python train.py --n_layer=11 --d_model=192 --n_head=6 --n_kv_head=6 --head_dim=32 --d_mlp=448 --vocab_size=862 --activation="swiglu" --norm="rmsnorm" --norm_place="pre" --norm_eps=1e-05 --positions="rope" --rope_base=10000.0 --rope_fraction=0.75 --qk_norm=false --attn_scale=0.177 --bias="none" --tie_embeddings=false --parallel_block=false --init="normal" --init_std_qkv=0.0344 --init_std_o=0.00734 --init_std_up=0.0344 --init_std_down=0.00481 --optimizer="adamw" --lr=0.00182 --beta1=0.9 --beta2=0.98 --weight_decay=0.0 --lr_head=0.00492 --grad_clip=1.0 --warmup_steps=204 --schedule="wsd" --decay_fraction=0.747 --decay_shape="sqrt" --final_lr_fraction=0.0 --batch_tokens=16384 --seq_len=256 --doc_mask=true --z_loss=1e-05 --train_tokens=156800000 --steps=9571 --dataset="wikipedia_en"
Each number is 500 + 50 x the weight over the matrix's rms, rounded and kept within 0 to 999. Layers, rows and columns count from 0. Numbers have three digits each.

# up: layer 7 MLP up, 448x192, rms 0.113, rows 67-77, columns 0-191
# down: layer 7 MLP down (transposed), 448x192, rms 0.108, rows 67-77, columns 0-191
# gate: layer 7 MLP gate, 448x192, rms 0.117, rows 68-78, columns 0-191
up67:516529440411396554379499499459533494433524379466516654595512577507609542551511487487465575573403583517445527545516535515459490604510506477510529548494508532506472519594540552520462570551433419493428528389510538543446496575500414508540524569452459491472546509453566503507608481497487493427608525511549467520478521438528457529433558481562468564507453497435468613553561492554505469448449625494434550495481452480407551542486417426417554382554457550580465452447524506431426431536490518500530535463541485528550545604530499522520535512501459503507546561539509463449475480490482534516
down67:540507502479515417555533509539404496509524563513555366471537441501592472480531568483573432475384571510490563492430476418485543484460428537553492446495532446411502553467404569502522464472510431454569414495472521467551496484420493482494559534457550560493508512465496538542543465525514388441505426422518585475501508457440516498512425540462411537434521513470544609465560510485438579605491559448464497505390508591440545485472647551520517481493528424522480441431505579451460568499515478574433429440553590497436503434543549496520395430554499526508481559426536553566526480520516504547
gate68:443465484499488429476568544562403490520439479461547426425523390457474475466402472366635500550486569461524480500513437483516469483456550416528514528431437476507453485441554518447497451490550538500578502486492480496485442506439482560555543538505551532480451516480462457446498493478522478486565451520454470536520565493522561499507464449489547420517455498465538567377395480479579618577500432568495537573577501423499507478505530513506506504447486547414535486439530494488602452489447515547534468487476508472524469539461481503481536478566577353577462545398596540577536558473547483508
up68:409479410585382478559437627593514401453510445472542459510480561474495495503541473559561542505468373461485403536512495491474523579681475535496522508529458474467549436541449442488511515405477521445516554492519479550536536507551496545506419502473544585508482538501510508503536527520469551525514575570594461477448467516509447508516567495562492557544570517478425408526496588484415419488569553535505559551460411524476478547590524454542480478463502447506440504482488416566542473524409510507511486464567438413416569494548500457478423503432494495596596531509515390427534491538485464519
down68:507490492526532514519628493594608442518429544557592521507549451555538592461453495479489495505596510511591500609471510439457503471481597516465558521472663585587518468641520526522527463551587512435463376476521518546540594487594521473523548453556511414519465491467530443482395435462536486609545481484452423521570502409436432470469474568497497532553453533458508502519546487478472446476409501524485530494459509482564469557474506428447462513439481584489523522515437523501544508560598473490508473510523520498544552524556523512557524453450533523544418470444432495537533436544486559514
gate69:574552509489548547530513369418358514493517444523492531536496532426515547505496586471396549552476549387478494413483547506496513529490499532590510425562583486540443602537428500497464512416558454474498482516483477425422507396498456441548536426490514475518501546550579456555592578472591489504577388522486516489513580484579452523539532444446336581508576511539477489472450474495587482433451528511489401477445558390613547484470584515408593513547521536580509553507554472444518482500528451453572407438420516570555447576477438541533626555543401496500505535545554478527457482486405517528
up69:533403503495528474509468582586479584455454474481505561399492487587480532444422544485485529466512517453384538493464517512500425571479423612560545444479462446494474499496572516450499509494448474591504485455385598519530445536427563505453549590517484453524480502440384432513504541432522529649433515485539405450528512548442496538469494471558467434477546499476457613410497442495536508513525432502518571495451485479427501536527574552448526466488479462506457499485571564491449612481483534531428505497500457527484395582486542544541409443413486431499448506567575435510509544458608497418
down69:512486423445531432513423598504565536478548508457466476369469578541574546490515550444435488541589462612482468476479517440426547616471446579562486599439453512445442415530576597553492484395493483558537436461439505444501473539570545521455514540498485427532466565377508569451461483391530433464475539438536468504459481509385472404493591526515507517526489472436505492503479551447463415529484582484424471543501467503435560441486507478429511455539488438543495464459471499461526520480489475517487543514572370506493395475523555497505401575569506519505534487505563515490535491464524586583
gate70:535427394540499383405489493489525494535568490515530508510558541526466517425411439560445471432553541533483560512553556436505500526554520500426519401501530560481490520528532565530413452500501525532397413467378525476550480452518577516446555476631557412454518605544545470430399445455540569539499499400442509469465468510519501431501465550499457513527460448490452448570467454475521460476532511581504563455489557449557542493563550552475378600566436436450520581497578483465489533481468476404483492547538469523490471448485443485548465486476513516481490508596542494512476502401443479560
up70:477564536511446375517557527480468347460473510550563487484444418479443536503527453455513458460527608466500493525446534609534523516550451472502496518490596470464524478479480449508539432380527514527488552527547448555475505539464470549465605491463621517524472473539505578467449485457546525511398408389461448452491513478548466524474473481472455489508567511560431515487464540417442430484551493485509520554594455515522432496458543539537559487439576451485604506430394478589495548398492528514470563517379502587554498503470468561519459481484595537413494543499475474553447481525510397473
down70:459518591541541569516548458537563426547548481507461573542592465586392557517426435517541470562540458538534497531549507531506540469460558453522494511481511446676481518583488441553505491456530535535587514482436394584548475444461462561469514516547463537421506517567558441428496497487445524550470401560493554585497529543470573425515497524482535445526493560508475522554472460559512568479507447520602553572465510471523573543571462527498627488466509530572525494520498470559490513541446492498534520609544636511477645513518517454475448494526449516457504472452571441540568590419483464502
gate71:436599461494524449444483498524545445465504519480469411393504514590413447429452493598433488496451528411487547459594531379459429452431508409480502475497367578564484557422573512526407515440519584468432468566512441556573511474456407520465515377531448485495488468415548642587599493476538492455518453495487520504437458596582523454490544559453536561526603480498501458479500473508499532541529432509509441447390540493569514468520496513483467546489530519528544420523478527458511481415474446491492415533517516447572598479463513479493587479488531534419518472468570476582478502424506492435
up71:493566546538601581336488539551558469490536516471509540526520616514486570440532545481425474629492497479472541508515545520435554543485420511514457539495523401525524475527473422535484448511441536462485498514468529546462600461494495457489520523565485484504457512484433499489463546496514443502482471547425581503567491633441410529473532455479542505595439505532555460477426486553382514452432510513395568471442508551472568511520419435452528450557527382525437509472554485485502456499402496615490443505485459405553470492532495619450463556472552533587546519495542564398456475469585440512
down71:590578577478482408533496563462539559554566494538456479507593566498459557457458489484527500552487536500503457479476543508429579481566559581432501482470433492502585515537522536419490545518512521457425380466542533485525563513517480508447438516538590467495426500464390450582522527552475506451504469439477497509460524481655548497500478519414582477481523482524512558522574598472467410563476558551530558478432489487462541491433330447527445474486531473545383522531530532516507400487486403577505457519463494578496585511477573484525400430487629416480441531544484496471570449529484453539
gate72:456499468465540490451519465571461447536383471525488482526454522448442463564453536543468560450453428480484571445513546473547513508541531524523550516529515556449466488486515528510386518429426479562527400522476553565452480417415542499472556475541441580542417556518467546473506606444511532457493526468465459502553457480585494509463556582501405511448553369475464507539508515518519514501482456513410503502526410468552615590463494515545569487479520449453554529496484338511525420554514527435514455461425441532520516434497487506545450590413564439481437556407444543453454484490468597474
up72:449555439495478483521491433520542502465473411441563578466472481483493471549430516546489481512463459575457562506535441500543527411520524445484449451492519526527452480554551612437484509488560574462469505506457550523501478479522496584502447475410467563509585433600521573423497461552508497453514599515498613472490476407536497582548556484485438474465647470596403453533490562509455467538437483440511413463502418435543604518453520543522563554435537414591498583455456380557503425559572527377409496465470494522525438549571436472558522559486632536448484584517431490495527457497461497461
down72:525544498522471450489438470446508545515499465451477491501546527543507497579486375521477540586449504496475568511532495456466428527436464584481465468435448467372513570521535444574471503560402612509416474528520528430495535504496550490546455466430457482504603353498494446487547570496480567485512509595567598503454497451490411492489501446507555531545414536501454542573516511477426495538597448534595489495444512585499533489468543491526608535642467435463453571493409608530497534507486523459520540543540542452447464565550519427484461455404484577449558602589476575596535493500519476535
gate73:470522458482519442506567553562531466493523533590524519570526528373461483485517554567535536534562500530550531455588492517613610491464485490467514560450534530523551513452543449420446415508385536418485423519479479517523396507441570465410499528436580516450554484423471528469458458454522446543465555524408449399490525524505571454448493557491436485469523469579424523531509518535422547455461494530473598482415532472511463493429510433362526481464596483518549520521427449465509421405417477477525473491536514581486486484498504548551496441450524416443536567499553504445571558485593536545
up73:473551459583476393384485501545510533495508459588517489485515501505584473547527487384490566525463527432456472567439534519497488502488560498559508446454568496518561431557529405476466488540518506455456506568514508451537498417478483453605503512490493505481553589553393427410519583437465469498456493537547548609576557516448499474488587525483476545458497411427477514513546469523478540559454458483409523491508435520524569425521444467561500420445433422373535470448550446487511522522560460537561534512521534472522575499604491551472543533530435473444498485381590493476463484567498466546
down73:541497478534523448554634512568477458501445425432517485523529586422484534596477461507492583485484477433568547468493432497505515534477569461503493567483464450358501410527460551466492527469549505467483492545407507492524439554433532524430471437464520586502439519550560460447468531555551295550462567459521624499525571500510516500577504498532553472545494551541525511572535474433498519529547483422415501467498534470494464524520578595441491537394533502539543443479468503495417526485496499504424506503483480475364516566449509469458467541477476459496554403551482582517524468481512498454
gate74:500427454490473537480498501502520447436581438429471573463427500530507524466431537482486462504431438500482531505546516479473485472449481526567471503527426552508545435493552514468457553517460541492478446470497545459517566431524488452495600473579502471469479536522505531454562551447435435475573480525515525503477494592515513545526452522526481390506440510527593466512518487521535428515520508484530474507452597469517474434543481485517564567468514483520485512430533464547584468553568586452569624539544471479483485443471430444531498513548483454546452495490530603526496455455405506440
up74:478480461541438578431561461530486472462452520516483503523467454493557475504479490534453459395508443449489464524518489517504527511528524543577445504431605466469499480462526505538462536490482495424456440420511576481509405424553505520519377549464507460487412508468480608565486551489443510562518478454509410505505554447544463506548447503502500520481453515559507578454569448544387430508523552451495542489452468520412526477549519558514411475494505444491536561489440499424471504502560515449542512510624479577491519516604519438507471456519499569401502519526444579546496476494459478478
down74:460487507554515505477485513535475487549575503358535549474457401460477537465492449394465578595462613441427503448432471465452547499539464572491483483481452421549590441486542489485504531525492545484480489443535570451492474437531469502510466524491465461508552428417477450543456545479547475454546455553570483493483486516525486504524524450415559466441482440488543461544425466499505494468580490569547444473507652494492467541477495498490504570514468458501544449516560463562510475533475519521462489548530515503540568546466522448539474531508535513622487533469473454568551456466516486498
gate75:551496549459511443401507447525439497530508504539410442507450456420483478563539585405548464565455575467499490509559606496414475420521474533440495554475492403533473420449498518526526455508447567632552530495560483516484412576482467464500447566466448524510539485531510530527452526521530456512560479531516498524550470538561526442550521575482555462385476516466510521548535422463534547492530503523531419583475437485543522526512573520525457456502450419466466467418552526518504451576536569549436510543445535556568534491552541406600551579500450537531499460465548454507480598501563477532
up75:566510589517407494508502493434493571504509551550523389494490470456411500523506535512500520429513582497510491508542547536457516499516473542551471452449464558534478505518565529583533513506512453466504446468515537463455628504583562545570470462472486457513507563432487514482446425580439429576552527536487388609576515456540486533487423503441409438512508551544472462513508537497553515444475554536515456504503429490465422509424480523518555418596500476390507466562546483563500373454472493489451539438523478497500458479549497548529433501559607447477562505485468525566527504471495563419
down75:492522487489467492549524572483477497517479565515531536452372488567536448475547353506508395489445476435499475416509513536495502471517473526474575567496439466519490512540469465449464571440462399538458442474473472518592526423570535464488546578518523493469472472582453446503571544436543546489474502425470474434446483525513561537488448465518477516513492455500489546404479482491489544497471394563508457454518511539528536460528492499378524502431509517497554507493500442529449462454495424578475529515486524452569546549521419485459441510417481495440524466441629561532457535552398472484
gate76:499496495433571441375575511494516499599447485593460434553471469566523499528434466541400605598421574512542455570470457529403532474428473542569517546554491427479465522464451563469534532497402594531535446471578511540500449516413433454447441586465493538430439565476574509474475542568491505484505466472500551501499508460471500486487547472397491434453561485500490479590533529424474495543539496361562566509437581524560432555466493460385466480613550490587615465481530466473567484572453494422489443522541506461527492514525491503570546562535501510506518556562473541399530504415439516561
up76:490613505490517462459498489573595456512516547482481513554472534559486491559444435428365487639510509584463476514484493441505569532432513554553495486524445455522461492420458515557460508537472558467560471521475526462563506492539497571471479398504512462495504558560521444441431515503502550509580517509587651511471439432414554535464436483445446422462481466513445504610497437567519506448473487497568570489430553478508505528482440409440476594536573493501477522472505499411550412547501480481520455438534437432456501505606486538506541533471461420424496464558453519451607601493545411598
down76:554477520412486481501360484517435535544480517448522479557493564454510567473451515494545480461564439457482471512550530445520437545546487486465517484655473446492586529581502442386562481506536537564501571513472410502481490472527399515586467472540495527457440500583494510430463492418449532550568578550538499508503516486499567485463527461473470445570531443502415479539546495617504497403465672471508459463526510479486534496535387458509519409528516488430446496497493545496561523607530534413429504454553489494485451535445524443486537520440614447464410517433447363487498519573459463450
gate77:533468541470579499494571576409545472535513443560507488526564481456552499537599559498427449530485463531547574509484404398455525488482571463533472543530440466434503536529517629565532460474477510510571482468463546496486494438560491468459522485483535537498361542514548575580499514542501426477495477487555499502495558496493509457483477520472455499538473501530546471462472484541403599540433531435443558471536491547430469468495443540495504463437525457444510491519424551614453451494473477438468517507581408471469496417490518603422479493476515429467515482516473562515491534496468456502
up77:393462437475400506505353461543459561467502526511481472497387522520489479427397522468480538514466561512358484410443634615515413492513519505420584521504428412495484498461541467397421552494528452468520538536544487475528546499419492480516501451623516521569511430488367479476563520453524498585486508496440549505512425461446506540560519467532516521510605534513505558520526530407562482497542522484503445546602470509532467456533561495533520566479468470523515484517582392474539575548525498449587557508497525415507515556544537460457514504559467521577568517513543509471544506510492543559
down77:607505540505508498514645515495457444615578476442506481488555454478533479482514429519494540470514508510516541517478464459490502500456483492555458545423601558743541471471461483537482509459494552521477498466452609519486447503534465521465486562473534503405466595461535531507447422489517532486571441501535518442499575502530491511530534490473464490520446571526558534497444564559520472525441497508494512385457479506425450516425470580470499509458571498497484525539405598513455451468428542515513504508522444594512465462508471496421468450533484489407468513513496495497504466505439489469
gate78:479487526552483565530531414477484538333579402454511508608419563560499485546484491502448517510542478504520393505488486498587482521600492568554353464536554412503499485497524540513549458524469487463472470466377477536542503557553528555544482544517512582477517418495503508459487537341558522487464467550509507413473499462568431464444478565495484524466441401529639532567515446501406485425514511496467502618510453485540502542489586498488532443510448415445525501463441525503482495550482419566497528473448459562563512507487496490542586461511466349405512514581525527547452500554484556544